Each number is 500 + 50 x the weight over its row's rms, rounded and kept within 0 to 999. Layers, rows and columns count from 0. Numbers have three digits each. The size before them is the row's rms in percent of the matrix's.

# k: layer 6 attention key, 576x384, rms 0.0247, rows 139-175, columns 96-191
# q: layer 6 attention query, 576x384, rms 0.0247, rows 140-176, columns 96-191
# v: layer 6 attention value, 576x384, rms 0.0246, rows 128-159, columns 96-191
# o: layer 6 attention output (transposed), 576x384, rms 0.0306, rows 128-159, columns 96-191
k139 095:514597537478440528493500631533509536487511507456490511515521549456489477473474425505478528504476530465510436504505524557562495454433482478458444524509512570513420561511438497540476554505580537549428442435545516529474482516521451484430457550527505492448597435517457522560429482502486534463
q140 104:484555509524526486446479366459450453518483366468562449457517539466490465556556511463494490542431462599509464492530516569469505616537381544489493535515515392514447542553474547467424436360519500464582348468465501534457532576531594462468495487513418476480631436505457493456585426526515524523
k140 105:596428555399527573484470522563544445498451455511538521521573473416537512467453524493521483566549514483542477487500419456498554566539442554457444455454479487441419486557356522498525508550440519486485585442515513484554561498567568457484490461564517498437521514507518514488516542520555569486
q141 102:449538553469435542517468495485409437482515401552473593542564460576437472515506568484465447508470527536496519584429492429510462490523527487581552502420471487466558561460549367423439475561409516477564488538504476477475448534520421433605554419432470472455454462506505491481537527532420418525
k141 109:452527524566440451504517501462498481584509497517494484570452574494436581495444539563418534559504476495445524518445484561482506419526495513601545498532585533512414573578554463491478427548549512494472478492552546586488577423563539446439390508484582577409529452392539487561501470571562537456
q142 096:473483369496570486506486614469511447487515479581450546378496470480513412499492536502530529543500453534515530457398541488476560532518511559493472444499545514484507439507530510513480557521479493555433518513499560492510449393582452508535525483494435471537483507507512454486426565550467461482
k142 105:450512483545482511459555563524483511516386476514588489530477568445575465476495478497559516494515520485451484522511528522449385522546431467539511538459476431437550437560567517444489565577592584455541494449486611354496533440515517544416531530450481566547492526439556539496500505533560465515
q143 096:465525562525570520444508503509389489474570496555511508554439458533409453449432472467486451477458582567450467496513389575607596591567558399532492465522467548392573439560451501537446570345445400539490495501491507538479473458473483504532491535445529526573471503489399494559558567435447408497
k143 095:545549609425415475621514492503510510536465433477546483493597535456518538515457500487546527501391509388531472536510476496441459492433461614540508555505516441420492507531561539434514495469487534410570410443536534549486435483412535465507475548495393540494574531571544475502512510426554474542
q144 100:497676454447524476523539513483515524452536460411550525495402451399552504543431394571541396506487554437505490533489500501499481527399455586522459544502473535497516470516514501562484502447509453480469549481509463499505448565479596519459562552568495529548450419513516472464573495474551434506
k144 095:492457483455497582525548516543383429528499515495570518551574516473433451439481549539517554436598503540376530426511414501400553468457557470519554466584642531442537534513490365512494504507490485494503552497464547522427553424514459455447491493496484479424436526492451579430481366526522445491
q145 100:468542544471440525477452431499458369537524489440600455586580486410519476592505509511407473429602506593511460450485574495518585464497457478545501461427444568478491534504505508548533446496460534444547513600555426473548522562539526502491588535501541537462556515495456616539579515488545396417
k145 101:575470445701576505527453530458536480554526567495470538462463472577515377403408502534505486493385491517480501448533506506528494528422535452543541579528493464537325456489488473502466548400543473483482540486524541575437480477437547482518517540523519579462425580464482515412487450479514461510
q146 098:468489522535428460600499592526418507456498427471544471401431593617501470532470509510554468496480563460537525443442514496497462475507518538430531493491515643418537596452523464520483489529441589446458504436552467397562489569429540476518612533446605541604412419575499396522501466508457432559
k146 101:592519483522498509475454484518519512621595538473541561494514594479531418512477506552409550503484424469539488502500573477434422491528425484457491533449498433564472486625474510472502440617551540551455492556498495565502474496471500495451472505563516506389552581346481584432521540548434470535
q147 104:552579451525642443473536574448541543481508421487597368562538472452509509522464573467419485547433541473555504426471548517513471548539510454490529502584511479566528482429398635526461450475555574545460533503505469479541520583565513476510523464602578543612543540472489560535517536456500539438
k147 097:542512593510502523619455625464617540620468530518539524566541579511542395505606564513576545514534510451467510446492467506530486531444576451504438584462435467568521505470494455557485502539473500488519531535490497535582534443516507555486482535496517424509476536477581533469476502452491467584
q148 111:459511489488501425439523519564426509577515532450430459474491514549503398500476441543538448523521645525544519573480405534379423472520547565469459553462591531495561439559528443561501603495514515488474461489482557523480533434567531523470500497501502603482437485557490503514520511562508413542
k148 111:543460452553608579403494509564537508525494488421490550424494478506563465485538490493454494531446464465588500566623576520451417483503549532450466429400552537446461536513614532495536546480562383371528473575467563496491553504554545543482503435551431545518548501541494492557563510583431437560
q149 100:555512567457414556502485537479441556523502525591492551499362425558474483410473421459524530436534534500486516489517588516413525527522474449429554547478502521492524393503491439477529564505386547448581548504485546487485457482571431548489458517530528444494479514462479491501545517562441535511
k149 108:551552527577534473566440472582409588515511491428537484502533473533561432505554472521521505571530389550334462460485526547471512438545567546446523480510518457440564496570548464526475395500577472524473435461569581459553486453447583522513453529518522537511454491506447402497544543415543545536
q150 107:484490570522512590520488447425374507517454578522474600492445477554441502466459445459539554549476476595578537511541428547466431463466592439580417475470449512521409502491537458472479506544477549466492474577552459406567501480455543570527424517510502451474593556473527571499568469439466507497
k150 107:532489448400510515525477508511517522506595566517535567374452479467478548483508499585502459442517476604607532486552467594488487472486480479514494457540498472513538519516540505443508615446500527411445528553440488533431475598431460487534502484488505531490504429452444479562423390531532536500
q151 097:555435586481556519518492473597447538497491516479449540479451442458498467463440457481613540417572412488533555458581530480502446433468454556501439601454530544441503428430494443470500491435451585559501510471479537574532529495540473418522605469494485484613517518476479573476457531540402421512
k151 103:485551543517618511490546593474490491493558614527521404496488535559439460541521498515448464519506509459509550468580423566488536524460501523555494505466564471540527528465534508382495500546458546498504529553529449501431559433509446425489437460556446490474472480535433503529474526470533473595
q152 100:493538447490492614504534470452486500506541459521502467444546514456523551417482479482576418462511425560589411485477456574478580510447524481470516469413458510493511483480535473548419475479560480562551558519605424530441510498504512526606440451611435542504549542531465392510463511452509593394
k152 099:407460522550518524488546487568522468485527455504508547631546415568484577546458447516414467528533573488595455540584489531591459484482547484499474563538517447492525533486530537544506383475498457507487521502537527456514471608476525376565485503469471523426567496537608419533491488520471427472
q153 098:505622416438464503580509556512444491535578552362525496524462582523427545491452492533525406562517519492486500487525503519450558423435500511436542560405472589459574390532513463435418423551418549481510519475501412461558509476581485468525521549547526497556658459529520553438463431466482530504
k153 099:444552368387459611487444464484417475463643435454503436496441449514532490569554306524547457387475482517435474498432537550579597420526496538493466617556515582457469428502562447498515467567535493527424551550510577505438557491497563478472481477465534426484476533456491487411521543506600584444
q154 090:467572406420402555496537451552487549471534482537512457460523502485485478493525557463534477502585503515564418528464479523483506471495431572519433560450464465403557497528593556547495498547488495538483568481521429517510522501478469512529437478468543512418453570613499593559511516476496500462
k154 097:494501556485433630473521467463573511462519485478422510402416466503484650516491447456517535451491509541584523473517494473622464441496546512625422531531484523399507515472498477447490487550467477462424439475507424442469406550515487532525438437504467507509536479536603505534519525472427550506
q155 102:535435517530514555462541360559548473406429495472444489528570477486518540523507494495487548395411538538419473510569569536473513618466496460500510547527550455464438509472530416448465480467588646508494552520513526504580506509462502537501487495510411510454537496437550535563491515532549453552
k155 103:493435549515549499506589504439560455522562643509501562570439451507498483399515545551508483527589524543552542453497574520621588455451540437533460496522467468510558516518526497482515639456504512420468491494529617535597431552505509465570488511446491404490471503502553540522442607580379544482
q156 103:458439526596414579518512530553441512463549445521479449516399503551442495588493458513480500474480492548505608491413562512529496512482488498574552538451472499566475532523450496414513508552484480550551473432492492479506508525451532412441570492572480460568468544513414460534555489526526453522
k156 105:474613437466496517593531484573500444481433504562532529405487452453493433496389526490605558392474491505530526551400461510532530472509478489445506432432435508539541522589564462517476462436519463549421558440473535517516467552540597455604475456536568502452518454546494516548454395486479535535
q157 102:485378503571540459490522496533464450560422495533519429459399587505560516456373448359542441433416531433596561515454561475493424517512519425550500565461427533473488523628519528414573518469561526522555456438412544417464513535442480532500522526507448573472579504455520477616421558485463449497
k157 104:503435461532504489579485533475471497441541575472546590390563493522401496493658506457471416477551475505456457505462485567617535526530365467544508432420465473564464482481535475513510520510476468591476452462520501454503454464579481502558536492568441471503442644651524504585517543536509473437
q158 104:492570483464613384465465578493544456540441451499540530417557595585469408497482561490507456562480483405509554504492482429510570466513554462467508528506558481492493562460545456519528497508587616489626491515564541512510536455467479534534486414585467466478455541484499536522553470505588443461
k158 104:437420460507550461597512508485492506447403392507554547526439568537555421498536459575471446508560504490359548532457495517478582475530438515567487460500553554507476462437451401436492529440505541468422464464554472417470463471442535504387532557512497530468458511441524545462449439585548485547
q159 104:454489511503471554561463518560374457496538453473440376527568516501549460543427456487448539529622532384451527407507537500523583519396484518579523551498549459510464578597403577455423481487533473456481607515495486474472514463472503524544483479467540427535522468563447540440482460490468560515
k159 110:441544487529422498480530534453535574527437456557534511522574553488484564440529532545527516536564591475483532521511554552391367391551433510508469492455438472515458492479519544572452512514477542506540538502464393541473510572540448537496479498510545464389507530506441523537473573499570545469
v128 094:522553578552556540525476471526396440464563539443468463430437545453566453556416455559496513539529547483494482539488563580486453440545501537473535439512566554487477472542537475469579581564515468523515493527570599496495519563523621538473522485538482475535528493473444527478447528495445506531
o128 099:474562507498485463394511555552527450557540469440465462479532483450576547558496471552499470554476444538486453459496447455522541544552472562451407522611503509531558507407519538482461393511418430552465589458518428519441471510481484550528491401546513562572572505592556471527519461523459510591
v129 100:474545480596468451517520434581460470526462472534491440436464471550432490441473549485596384384502512514480460527574457561557506444474399398427486605440505509525462556522386468466449498509518518545630506454464479551467613412520379532509501472504481499517412592587466491575584550543505498525
o129 100:517461521473483514512499539483449458466464514458509485620563500466461534523579460550510549547441399506458372596509538544520480495478518454473510456610507467435555451475529581539546513501435477486407390452460551449509531522532612487544578516433507487513546551446483496510475528461377511559
v130 113:393499498574549446471468525436581563490487405524423508509427445471492481519385495532490516450435496511506505426506559395497623457447502474473454487537505564493470457510560451472568564643528492482525528510577439534509545442438535425505545462457470520497498365391465513489512513538515435576
o130 110:502477474427468513506556456482491574505462461466494483529445620533499557431563451478474601529577454464538531566503525528506448552502519510550452388458405447533558576454502513564396509578384493504527453515533470478485444508472425521471472532487583541480524539472507467442458553516429550505
v131 115:463477448518480421515451327522445474459537482413536541559486510480541493502335514407438505514403512513599516578476565533542486543504581455525430403462494531481550514532496528383473520467540534485525491416571475568410542503436477431570453533441444449493617459565490549502517510487527481519
o131 111:488415507482498598596456450505497550524452458502469436514489478501564495520551485490508518506476483513503538525537497499502517453498434505586425447463421465501509530388430464451560588500473448615384475566505552558515402468501459506489540448590473568509482574540517481522484567430462523499
v132 115:525500536410434503381378509515543407457526513488495518523475495482471486547566498467485555491492492476476513458399502547469484445523487484511532535409522475477462472466516417545533448498450416489483389438503446495429519541504478442551490546481477530499415559570481488434480458523545474488
o132 108:440597465443513484474586550465504580621354532481457508508544488435550492440562525516463535431475401434509401571503449457543547440463507487528497550488478477517524428495501574504496446520523446541426547450561540496486527353522499590541502484537465509562464518534569522522437536487490426552
v133 112:488417516446432464538516591560550529487509581434521459594449498441565489498505506440547568532495501524481538546471409508541488404408473460491486431417542522425493545408490565461564494533479448445510452545483518505476374442502464548462526519522491546489487474372560462496466414505517549503
o133 107:570513539538582462486435447541474570578520448547519506477499477500465539466438436533486421509535512439446526507446444524481406440476579491472496604492524393566491501522549520496495470389570464514564482375478585532508499443540546438483526528512453440510504403465429451478509544590613525483
v134 099:424523539621511562434546511458493509548576579504515480515431491450427419545377469535528480479467456465451514522618524493672506523571500502441497472506480541503501529506516422446474508440595599532405564489473478504515540494513614495486509479574441534472525534486452518515529432563564485523
o134 102:502497514448541426485547533483436463461432459424498612456461451607532575502504432559521481507493485490577610500417570464483433486449590544504478477535517570516543419443537582465403553500416411451544524534456592566490519523493477521567535453520534596560559506564549491528498517473472639531
v135 111:546542450474537461480553470530499557443557560477374464416521601396428465519490508507507445453502478503439481558481532505501515514529461521534468539538645568506548490631494445560544533469550484484467533430465500385453481385536486531504460470502566537493542497484558601558487517460535503445
o135 112:535559524522494500488408489517442558432542550530591515557427531377496494463525535573594538483497498524639549456485575506441585486498568583431558483562393470387493474533483533516508420460461522497393595567516544452459432547525546545495556549500415562502461460497439433405448488544504491524
v136 103:533451511589453414507477583526447534514600562419484529488428476535498605480551502515456456557533556534573530472391394514517546505377584503469530394382458505475527398462490467581604525547576409459568449514459521545501512460499504453621486503489527518572444522483497529576556532497474544539
o136 103:604428487434529533551492518472576451481479384584493535502566483501505437456478425585442442468546493424522518479538483526536503468553420522548546546398488458524457494483581472515585564484461515540528533437558530444438535528498539544491496498481535443477470482467474516529452533449473444573
v137 111:537498437556452503519507591427480486587521477480511443459398492542461468430507488628483424501588572513518463420543508446436489539593526553529495456531547463469619448550476519478498544481545558530574589468467561529440554510423485486611508475515468452412431549450427484548557446470525491466
o137 116:377443530513585349514443444474438484423466425439470569544522536517508499464450460504414494502445505531481484518512498561618482459441460440508610499472503539552496532450497518406454488468478519480522434529479514488566431511546556460478590541380497525445491546498565526467508494507602427510
v138 106:354534459411581483533554453490515482527561453460557494621448556487517433374545498476435507555531490546491533463507528533375456586559466492537529570493573471511559504562520466423509493530463441458459448441464431508464390586530469494465464572402503562449463400588574556474544495607507417454
o138 108:506462453550489493567544512582486499522463595514547476504466485437480461501550608466510488484510575436482522585552547429470548497465520521558501484433459442539551545574494509556493430538535522634457431555478554514612500459518445513543533465495383508470503409403487495524556493509500492488
v139 116:515512481542520572473396485542473553548487536518513517521471498532463519517436439596606506557448517471559448548374536475481499602492455484536477505502457599521430484421553507550561491572464576478501543523523524408565629503417588605484515481578448469519430537456510489541510601487505465595
o139 109:474547517542455503487560541541468438525501495408516639479458441553441601514419461491510449454524525571460481459481375498554515545502553437608604515635462494503495499496527482469455523562478437598593483429536594557565498431461438492533478492556457509405429497515479465441448550524428482490
v140 106:410567475472519515556554582471373584473494486543531511508436570461383481604485438568499392482448482577481544507505570534496553567550517565486510494459525499514543483564451501519482463505464495508438456563579443479543516526535552530512520537426445569517403466493466463515444488552512480574
o140 102:490535513478479499464533426546541473450530516375503520511559486539523469546499471527441463520470586457491491526492575514557482448590411514440497537477399512518450503487510550478498513473426523575557463446443552526488528483474485524509506427509585559555506517454563485554562480513557501419
v141 106:567556548464396566586484527506542481486484577537520486468573403630520450505478452495526506601581595507583455502541481626482584479471514483507495414523539509468479487511475515456584453457507459480306550535545500434522492531489522520552531496483547413447551467525519395485448449337503429455
o141 104:568529557564500552442469625497432526483554449526578635500447571546504435456460504444496464440476440521549428430462520464537558402483487465537541525556462500488525478495519546440506413568555601412517564476509514520546521506491527456509642494472581560455473475507472504651530485479473471449
v142 110:516492542495453474492424561525622467517541477506417459519529539429519613527531484527548550576640444546482398412494439553533498383511592587474521480436420545552617518521584499451517486583455420518470453483525522476468529446506451465537544519534475477487526508557584505453494502457520569554
o142 106:572480468561535549451498524476496549455529539575592434456520524528537419470466511526508504543417493419412518503470533499534549380402508531563521564491538444474445479475474565423472408560503529463544571479489549465472482520492533624557441492410494436496472468501590503475539513559404447504
v143 103:458568567539525470450486404491456570455552504475452507629529450462590480499552497559543650447482512537517547362543433537463546475610535421491533456514548486490553503421442446587486450527521464455439491494496496455491446461520492494509499631516493512589580485470512379468507522440491466503
o143 106:580428418496507410534466459435555499501538544486585464454541477436495539582488467492500442485528469555509490563482482478480450538457462575539509427489516477483465503534527547577446470452438542495472528466492469559576550523430433519428494543544515486457425523475415507554564486496578520484
v144 114:421435414393499497457481511404566500572524506450491516544539460551535480451542479456421451484486495475533516402584477418488531448494500505558536560444570550456529500479537385487512476482562456457468479527410573558475379530422457465520543474420538550532474426543574495479573449577520541572
o144 109:489492529546443509614346453490522555533482514522469452490448605524497463471617600544466501390549492485491473508464475528456422458426564405450455527513437490594563618436466499502503419425445596554502499623494504463546562466433540576470567487520510466545438538446530439505403556445514464523
v145 106:472454499459563550462544427403626539541536500526519510485466483396530539527516523451442546397477519588513510544559482442613538484553440468511570461606534490562510497442473510515561489542509448527564564459474459539447457596459529401460476595437402512463469410558526568480483499598517468505
o145 106:594462546498389574491482510588459456422535519456531495468517478516473424404461531482452526462526528529413436571497506510541508387494460463537468546416448462471451519503507480509529551491509476545565496442550533487494453454582346479398418508521482530423455520502498546431581467555494514428
v146 105:513565501472576569520527484491501513514509478526505524480529584501472443529424506444447504475500496502395491515493578576525478426643494522442474589492425510565489548421513387624479492527498448489592521485530460532499513469462535461467489466485453450479436493480528480562544481409523444483
o146 105:485477505463474489457590511517515507550501522519471578511532498400437463462472537496508441515420462484533565565471486393425505495506398462500572409531528457531513429555539472523690443501488496429400490547428418574486480479492376505466528490441457520536501595460435589477460469535413579460
v147 101:467526569594450464499520557424419507545478522496527494490521498383434520449545462464533552491577563548529482479569479454584527380571500543514528556470513512464493440477472437534567505575517544537521520470583556494564468508520609491443606562492477524526507467539520508537450504344588545458
o147 100:531511504492500460376481533564569429536446514576496546451542514427453559489435516404496551492480412506391540586428549511516562576508515600448597519538527464442570473467470533469548485459435425540548516464482535536521497460531502557500449510463567428429505508474534461481516590513598557514
v148 112:445458353438483580437610468529509502444479585441502515527569460516517546493488522517490418447429458558551534539501526514524515517537558578477443516463481483477447457420543561524502450443408441431485528415477454453501489501458555486454461559474548466445420541506445525396552453550490486484
o148 107:495469581373527503563559544520586620577424420569510457494482521548565475447504543440504531513526479383488519415439494354411503458484522510434467487466486511483420565499590505493535544423540489461539562531448567520510568435480504634445529479477457586552527461504512518542429616454489554465
v149 106:551470533495475513499515465587453509436470523512523612477496473544510501487469520517542383433482580552464421484522443529457460500501445560462405648478495568520506464504549444569555526472463511525372515419515407531557593572511486511451527525549509545587510512530480492515595555575513489477
o149 103:417565509523458460496469584484439488547513445497509573483521521573567519436508582443447542449407455486505578509456554479522463528562464515491507490506476638567481583559542484507465377615544465448489442537396510411372476465443513503573407457456451467427460489473524395514447497515519528520
v150 105:560522470525463484547499484511468467542455571555502485536566534461443533494443427477572526529596491528567366428524508496543464418509429508509456488568611421571504464483363497483590529546449559435466440449544578534567485389483574512543435410531548492522602514522481479478426461516550435456
o150 102:473507545415468437438470534477522510431512464491482440506390518483512600487426549505552428560542501488527568568500526582490588499499498531463563520535517528507558501479530526408577515394466507496398539529412442470556460533509554523362510432487466619480458525446593510645483462599498519515
v151 108:499563507500557546527534452642474525558477510473415509478598479549568481464503499440583513567508456348467474457504455456530434530442533450418461510491471537582450405539526499498632484509568403458451519488430419454499463512379490539489519545539422455588511453565506481457438456482529447407
o151 107:543511554465504502461439449445460454477605497475493536601499550463589545480427491510486508521511463514470428472594520515436510426537481449558471502513568470458480591531460510496445468449527460470554469483453507500418511458565519516492493501407581493498607461531517571515494522537466511526
v152 113:579480505478434465532503478570458561546531518549454509471558572464578497507541500593510402555479451507521403540493477481544513539467493527508459493541476560525491465526542503551459467546470520526504546524533409409473550504466420574536576510554457534565514514557513468531575597482511409416
o152 110:476526428591536485487537630623513558463525460545525501426456520556518445448466554409424554481460490552518489437519433535570452500522498468529579486461440584496495516415494540491513454407635575495506525542447533473549567542502558558518420441575483551510478546527432449482459470505435487420
v153 116:513504553483520555545457554521450525534487521630574587536462458498487532547564527514558606439479441519485445491463436604547460468562517448500438510479484511496430549429452496545466553463464508463563485486376418529574438437520521537512473560417463498521400448569468461425585427452470526480
o153 105:473583408564494450489496471610479502521479548499496432442514513413482500400379520452467503542500508489532555550499500444450497522527467469581537489480548346541440531554516626425545555509511486470562492421520581453527522599536509549435431472525585453503539498489496522538431509553567497449
v154 109:543463425509449502545445504503447400525485556594455530507466509489502465434491451523449554549517541487576526481527499458468521482469473465555504472420420516463510466560517482493584525563528498515435456477489465417457587407502516549528510558495433443393502416500516491513577494539553520524
o154 108:477456557507474574410598523517474541493444513476457490392577507535505515472543504409496504456543548443491520442450548435528446547423504528473535577471527457414527496482556482455463464467474518601487481497406525504504505452424495408564468422431508457503475522480542516498479506510465448451
v155 095:447464428478474433351398555548598467508506542557483485564449512505521473499515444523548479470551476437448507554501419512532530480614481593454469561369499439642571513435509460458491552522535390541401522541414478487399496456519431493581451574610550481617422524500499610467515489501406536538
o155 098:513488566511599478541570497474561446502472553430512509461567523404389527496492459510512533564452567502611533471471519482450507484502482456504447538466408480481494498514480622497555449413623593477512436438518530450593464553452553477423417508475470526513497474527575425529532522536491486477
v156 105:475430475382450542513490460600506475584437503548447524475544449522494545455474563435433562491513593472457501520431428458434486450527565522549486523507551420486457535426361536557552502557476573574449518506506495464408562530454424464525539517525436371566395535506521443417485469471504511501
o156 103:547577509572495490517566539442570486506546573522479474513427584588528547450477486497502458469501495446502463532476497492491456529425553413543479509522555449481520567551581488460543528426495566549437535424401468408554536442533566427530450524494540412563406542452514522476486541449469486479
v157 110:527519483480348542454458561528488536588586509579514422513491458546555512503544551466518590608512458470553436466499399395423506544497464562493478521445412488466463442414514545456547543535434468548526453488477567486493612409407480486531586509563458509553538543532502459443548591573457508495
o157 110:500507537535516461492583545520519529477553564463534517470513506571498454534485560526491543490469466490544474568516446558541391556462525452622485491449589519476515582497499565549477467561543523491473401554507565439622417585512519534529519517478487386527537554531505544549507519417534433441
v158 107:510486541439390476551422517491573505482552459497387497382516460534448539520577490416565582564473482447464450572435475569458523454530428453499444525430512486528437504412442577480521435520572480551526369460528532482533569583513575531484460530527584566484459484494494489555539428427473536611
o158 107:499561383588450519467555577424526456511419516528414523445480516449531517531464469589472484443499490556495529541489598470499510429559487447508437558444526556463623476613543394506544514494545464543486563527530530439478514490544482446559448524517379401475477481599507515547411535470529541419
v159 121:496487539591512429505460396448502431431486438476536467408530544484485472572442480510531431515513481448653506652577358550609484511507474493541625504524549464499517432615470523481510493479516451574540532439512506541561552489501521472495471559484482463426455518472513469513487553468483486566
o159 119:461582539450427541523537507469584580508489526500475473454514392492438632424555494471470528410577440432425550445500592463450453482433512602450418548414439513455499445554444554462451484548507478541518462562537525519408465417493465518610548468499574619483608483506600544509475526444534537530
q160 115:480509520463579486553490501495492580565458559420483549486455410469495463518487600523517396517554504552361582562417507460399430508450611559558558483502433429417522544501498469458519549514538419489486506459463497590544480563401540506442547485451521582482489585478486492548503447498428584511
k160 100:496536461511505503515502595527426538515469582563438522608538536523545536548555501446448549501445532458456364503483591560481504482520558507448462573469581533617527493450542452499577358515410544465530464494482531572533563472447491531437535511510500440609471529521532424497446494578515460444
q161 118:482464574567557565553546494441455514623471482594478489492578568536528428517466453512461504520445551484534512461531444509466578501409555492441508573470525397388570527517560553553577618496552470478453393569463488537579597444533376451498429414597478497489491522518499523494524533454396447502
k161 112:467457379479576514427522579457550556465506556491462553510497480502541543485518444363471507483437547502498454484495441551483560521597545526531485397553532372542588529525472465440469463494473481471419543571536501556610460531480474483404474525404509454454552500510541513494388479471510505410
q162 111:519552499525487479582501438536556513530417524512438503481451438536568614473500503447592580497466449584606508506587489523472472583476544593418482419517483483524513551480570556498407593527451433454522391451527550526467484531498414521558519542480479510493554420524556488558500524413359463480
k162 111:554408514471507563415495540506569523414481572521619436465523565531451544561467549495574526497561459515567488453505529525619567385506570491508561479580477478467499406424589478497580540474506443506510481452573539518483465588451499415434529524481518533557549510526563476520510401505506525466
q163 109:356460494575582530470501474426418461593524452530441458552485453463551460604485512553378443521477480421594558559422489504472406562544525591584474549528499468618499439508437482584403436487436420431502451531548533492417488505497462462436465452461472441557582578430489513472479579459478539447
k163 099:591405535499517495561550495540518532525459460535506407558461467420485455409438557496488584550484444477365575538447579557589589537514587460415492485520495494526495527481522418525456425487473480520594475500456437503485474472608528467503515506479523469466451450464548488552538470462521415510
q164 114:549540538553533458550558548570541495450549561535516418490573512530481487583560519477547546517403515566511477447524436493485536497417444455455466560438508544474546489463508515491520515510433439429492571518531521517489553477588439492449544486502469504401516428629516484439548500472502481550
k164 109:539526463458483453526464520441428591495613527547599511639655556501512480513590374497532467547446539512472462413455457544451530447491551574529504517516487448506465464560519549460512544514474509449447593505502577454533524503489493454501487456528450566490469503494435447541453476495474496516
q165 095:545513424505549438540490535499403495478675397470485481516503521537417442426507475409546618552494443563419512526476488479446468487536592463404550586453516509504424506536539442490492394507455480477482436509451479491479535490519419449484543466587424499492458532590443510536516516503468441479
k165 098:563566446448462530579622456512539523472465552534548544484458392552447434448476496401502539487531528467497533405454509488481478460513417548470511471469534619463526541528512438480507557504411518563528464525503449466493472471577457476563534482587442472388513517525499424529604515444410516524
q166 099:548518481489505376365464541470547475566399486534450507614506473457464504464521462601476392443595499402473439528525538499495542500511520513499510460563486521494473603466628521570520504509481515490476505547444494441484500467459489491471509602513478437506549508447574530425568501545527441537
k166 101:520560486469488580547518482621529459445454432506499542472441466529458454522459532514525553561543483465494461507490546464503566613477579540505571510562427568458506532432506569529536446535466470591525505497463495573457496534465540593469471566521498506399500525516435453451579479582569508514
q167 105:473520387585485422514453477529561494464465525556503520487507486495561528491385507424413488593509472472427412518608528645580522459500470545533481427544455376566548565442538553431564548486441515527517517530477379383511497578554523438493536572537505561533472503507457477590527431553512468447
k167 108:533483468448554453532463460541609439487348468462570531596516549520466476445490527551480475501552523470465471445586529614547443566439531581528516493557550536518520542486571577513486575514530472553503490496500481525545555468488478471504467401483519417522470443514468534466434457550491503484
q168 108:526507369466499561428405443485536517494513577527468521528521461546541462520448512519403477509575492499318395504519512451466556516453471525527530625522586473528537420453498532469595385526462514541553502476524457420508561529427492477484564546518458493474479493552495505450586489524578544461
k168 101:488459607536519528441427566523484439549483460520450502469427491475441492462463560539467496483527503511450464457578397545502523502521552536481487520432523535474502401481482467560508525421450400438612467573481534528459485455502424369532487562535555442464548449466572634508535446564484517556
q169 100:487529506464464542437467466449470502447492543528508521534511566427547516439444474543453543523595473415402458485475640407471447527503537534481563574581522427515530559441494496483566431494579485471450474509475456523517539445478558534474588533529421551541530545492487529491467548475514534493
k169 115:499492556532450534532521433482495581501533468534472484486529453473469472469423597469544482437532574437520562510474625465503463554451473512444519516428526527563509492446499423490450527502493520657580514437450422417516471464551501438573495509548518606413489560505480503464469505559535477565
q170 109:569533565473465428572502467449468447487508535631500449541463498516454490521554484447458497447516484506524587440451545498560484506455490548456522459456448569447550513536459464524411574540422468526504468573461527534449410521528422463454518563539581510572414488539471494512610503482439404504
k170 107:425493445503498463528502530476517538493430546526505500467483463464518450508493454475465446573538525553510549510528471482465420453544505467529494518567524468474555578484433453446485465486477528518466512626512503518483464521507495458455503513480473490502477596548585398487515412510475462535
q171 107:541537444442561521464501438494541566499518464454525542480586492439501492460571560452546575532480464488476470470499458506522490469487533519514457545505450505428489549480497401418496573478441496564385472467455502441522504425524555476497436507550470498574458502515502559559475494536449466541
k171 102:497461418583471537495483446587525465392472539480550497465465485507483458437462538505484534517530490402451476482521524441509503559483656464539498520506458546547496496475541503508494427542446488460504414413500505466482524475546507480495440439448532453391555499505460438540541474487551470448
q172 107:562487539488474476494535600444540485552440480556459505498534468434507504381467459377393548533458513457445512526510479530557526475537476468488531404484423413476482558542448454412540503484458426488496439455513505484501476617531455565493464593529561544464435414522554478475598521454595509422
k172 104:528452466554520505471574401495560418549514579436515588566545564485495445482460516484503493550565515437563519537484518547555451481508502549598487488554521510591517492512541420540517525611504486510501526546514514528495452502428464507506484474485471587541512471494481476541521476557455527510
q173 109:484464534563497520464450389450631452553516585521447495517450453573454514580509531548513459465418510533532613547522465458533491457515545490538546590533555523476579462408455479610486554512535508545500506463469537460570518508432472528361537480445571504599553446450465522608538465438461477452
k173 098:502455515502430480530508654529484552412501500477522541598430543450493483539484439452578521499502476467454553411560480590568535597544517508575478494526492589369431474446481470449420473389537600489528455462470589476489538468517496527487429438488559477489473531462481471531549433481450451439
q174 104:560490572494500495508577499484634561446554475457522564529541513599530534500479531506396477556481493480488544521560469534570476564568491615494551482535459481474474533530496523495477485489510546498525471508446428552559461514390505562500506489498471461461550514478446422612564539510520475457
k174 098:528532424375575462422500551512454534483515472543544576585457568482480486521490480542490479442543492471560487523456393513488544535555479493522562558503441448504476435551535484574526460456523441576444489531472425475517548515535404596445540509510561505546546469471478569428485419416520521594
q175 099:521465471563508479500540541524595508511530527464548483478442592561481464385516409477554549466478472539520557481539506509526408502462463398405581463451559537522569405477459472462420398518384514556527554477473506486593423483433523524454458561567512471445451467418552532447474482458530480446
k175 098:484528452423449530550454542432501497495513609522470527559515484520473503481453463636455497465501487505588415448510478581504504533452533493539478442477521615470578501536542536512444562409446468441421483533539470512410465418509514501520493485460543464490515537535575459650532491587455462415
q176 112:428484462446464460518445457526537465467496488546509480536462447502527441559507538497466496502597496514506507531563500554501443591512446392508507484535557480495529507510455453533528492641573449502417516465530409439514423456439471514536569532581460549496491522510431463479504567479542463537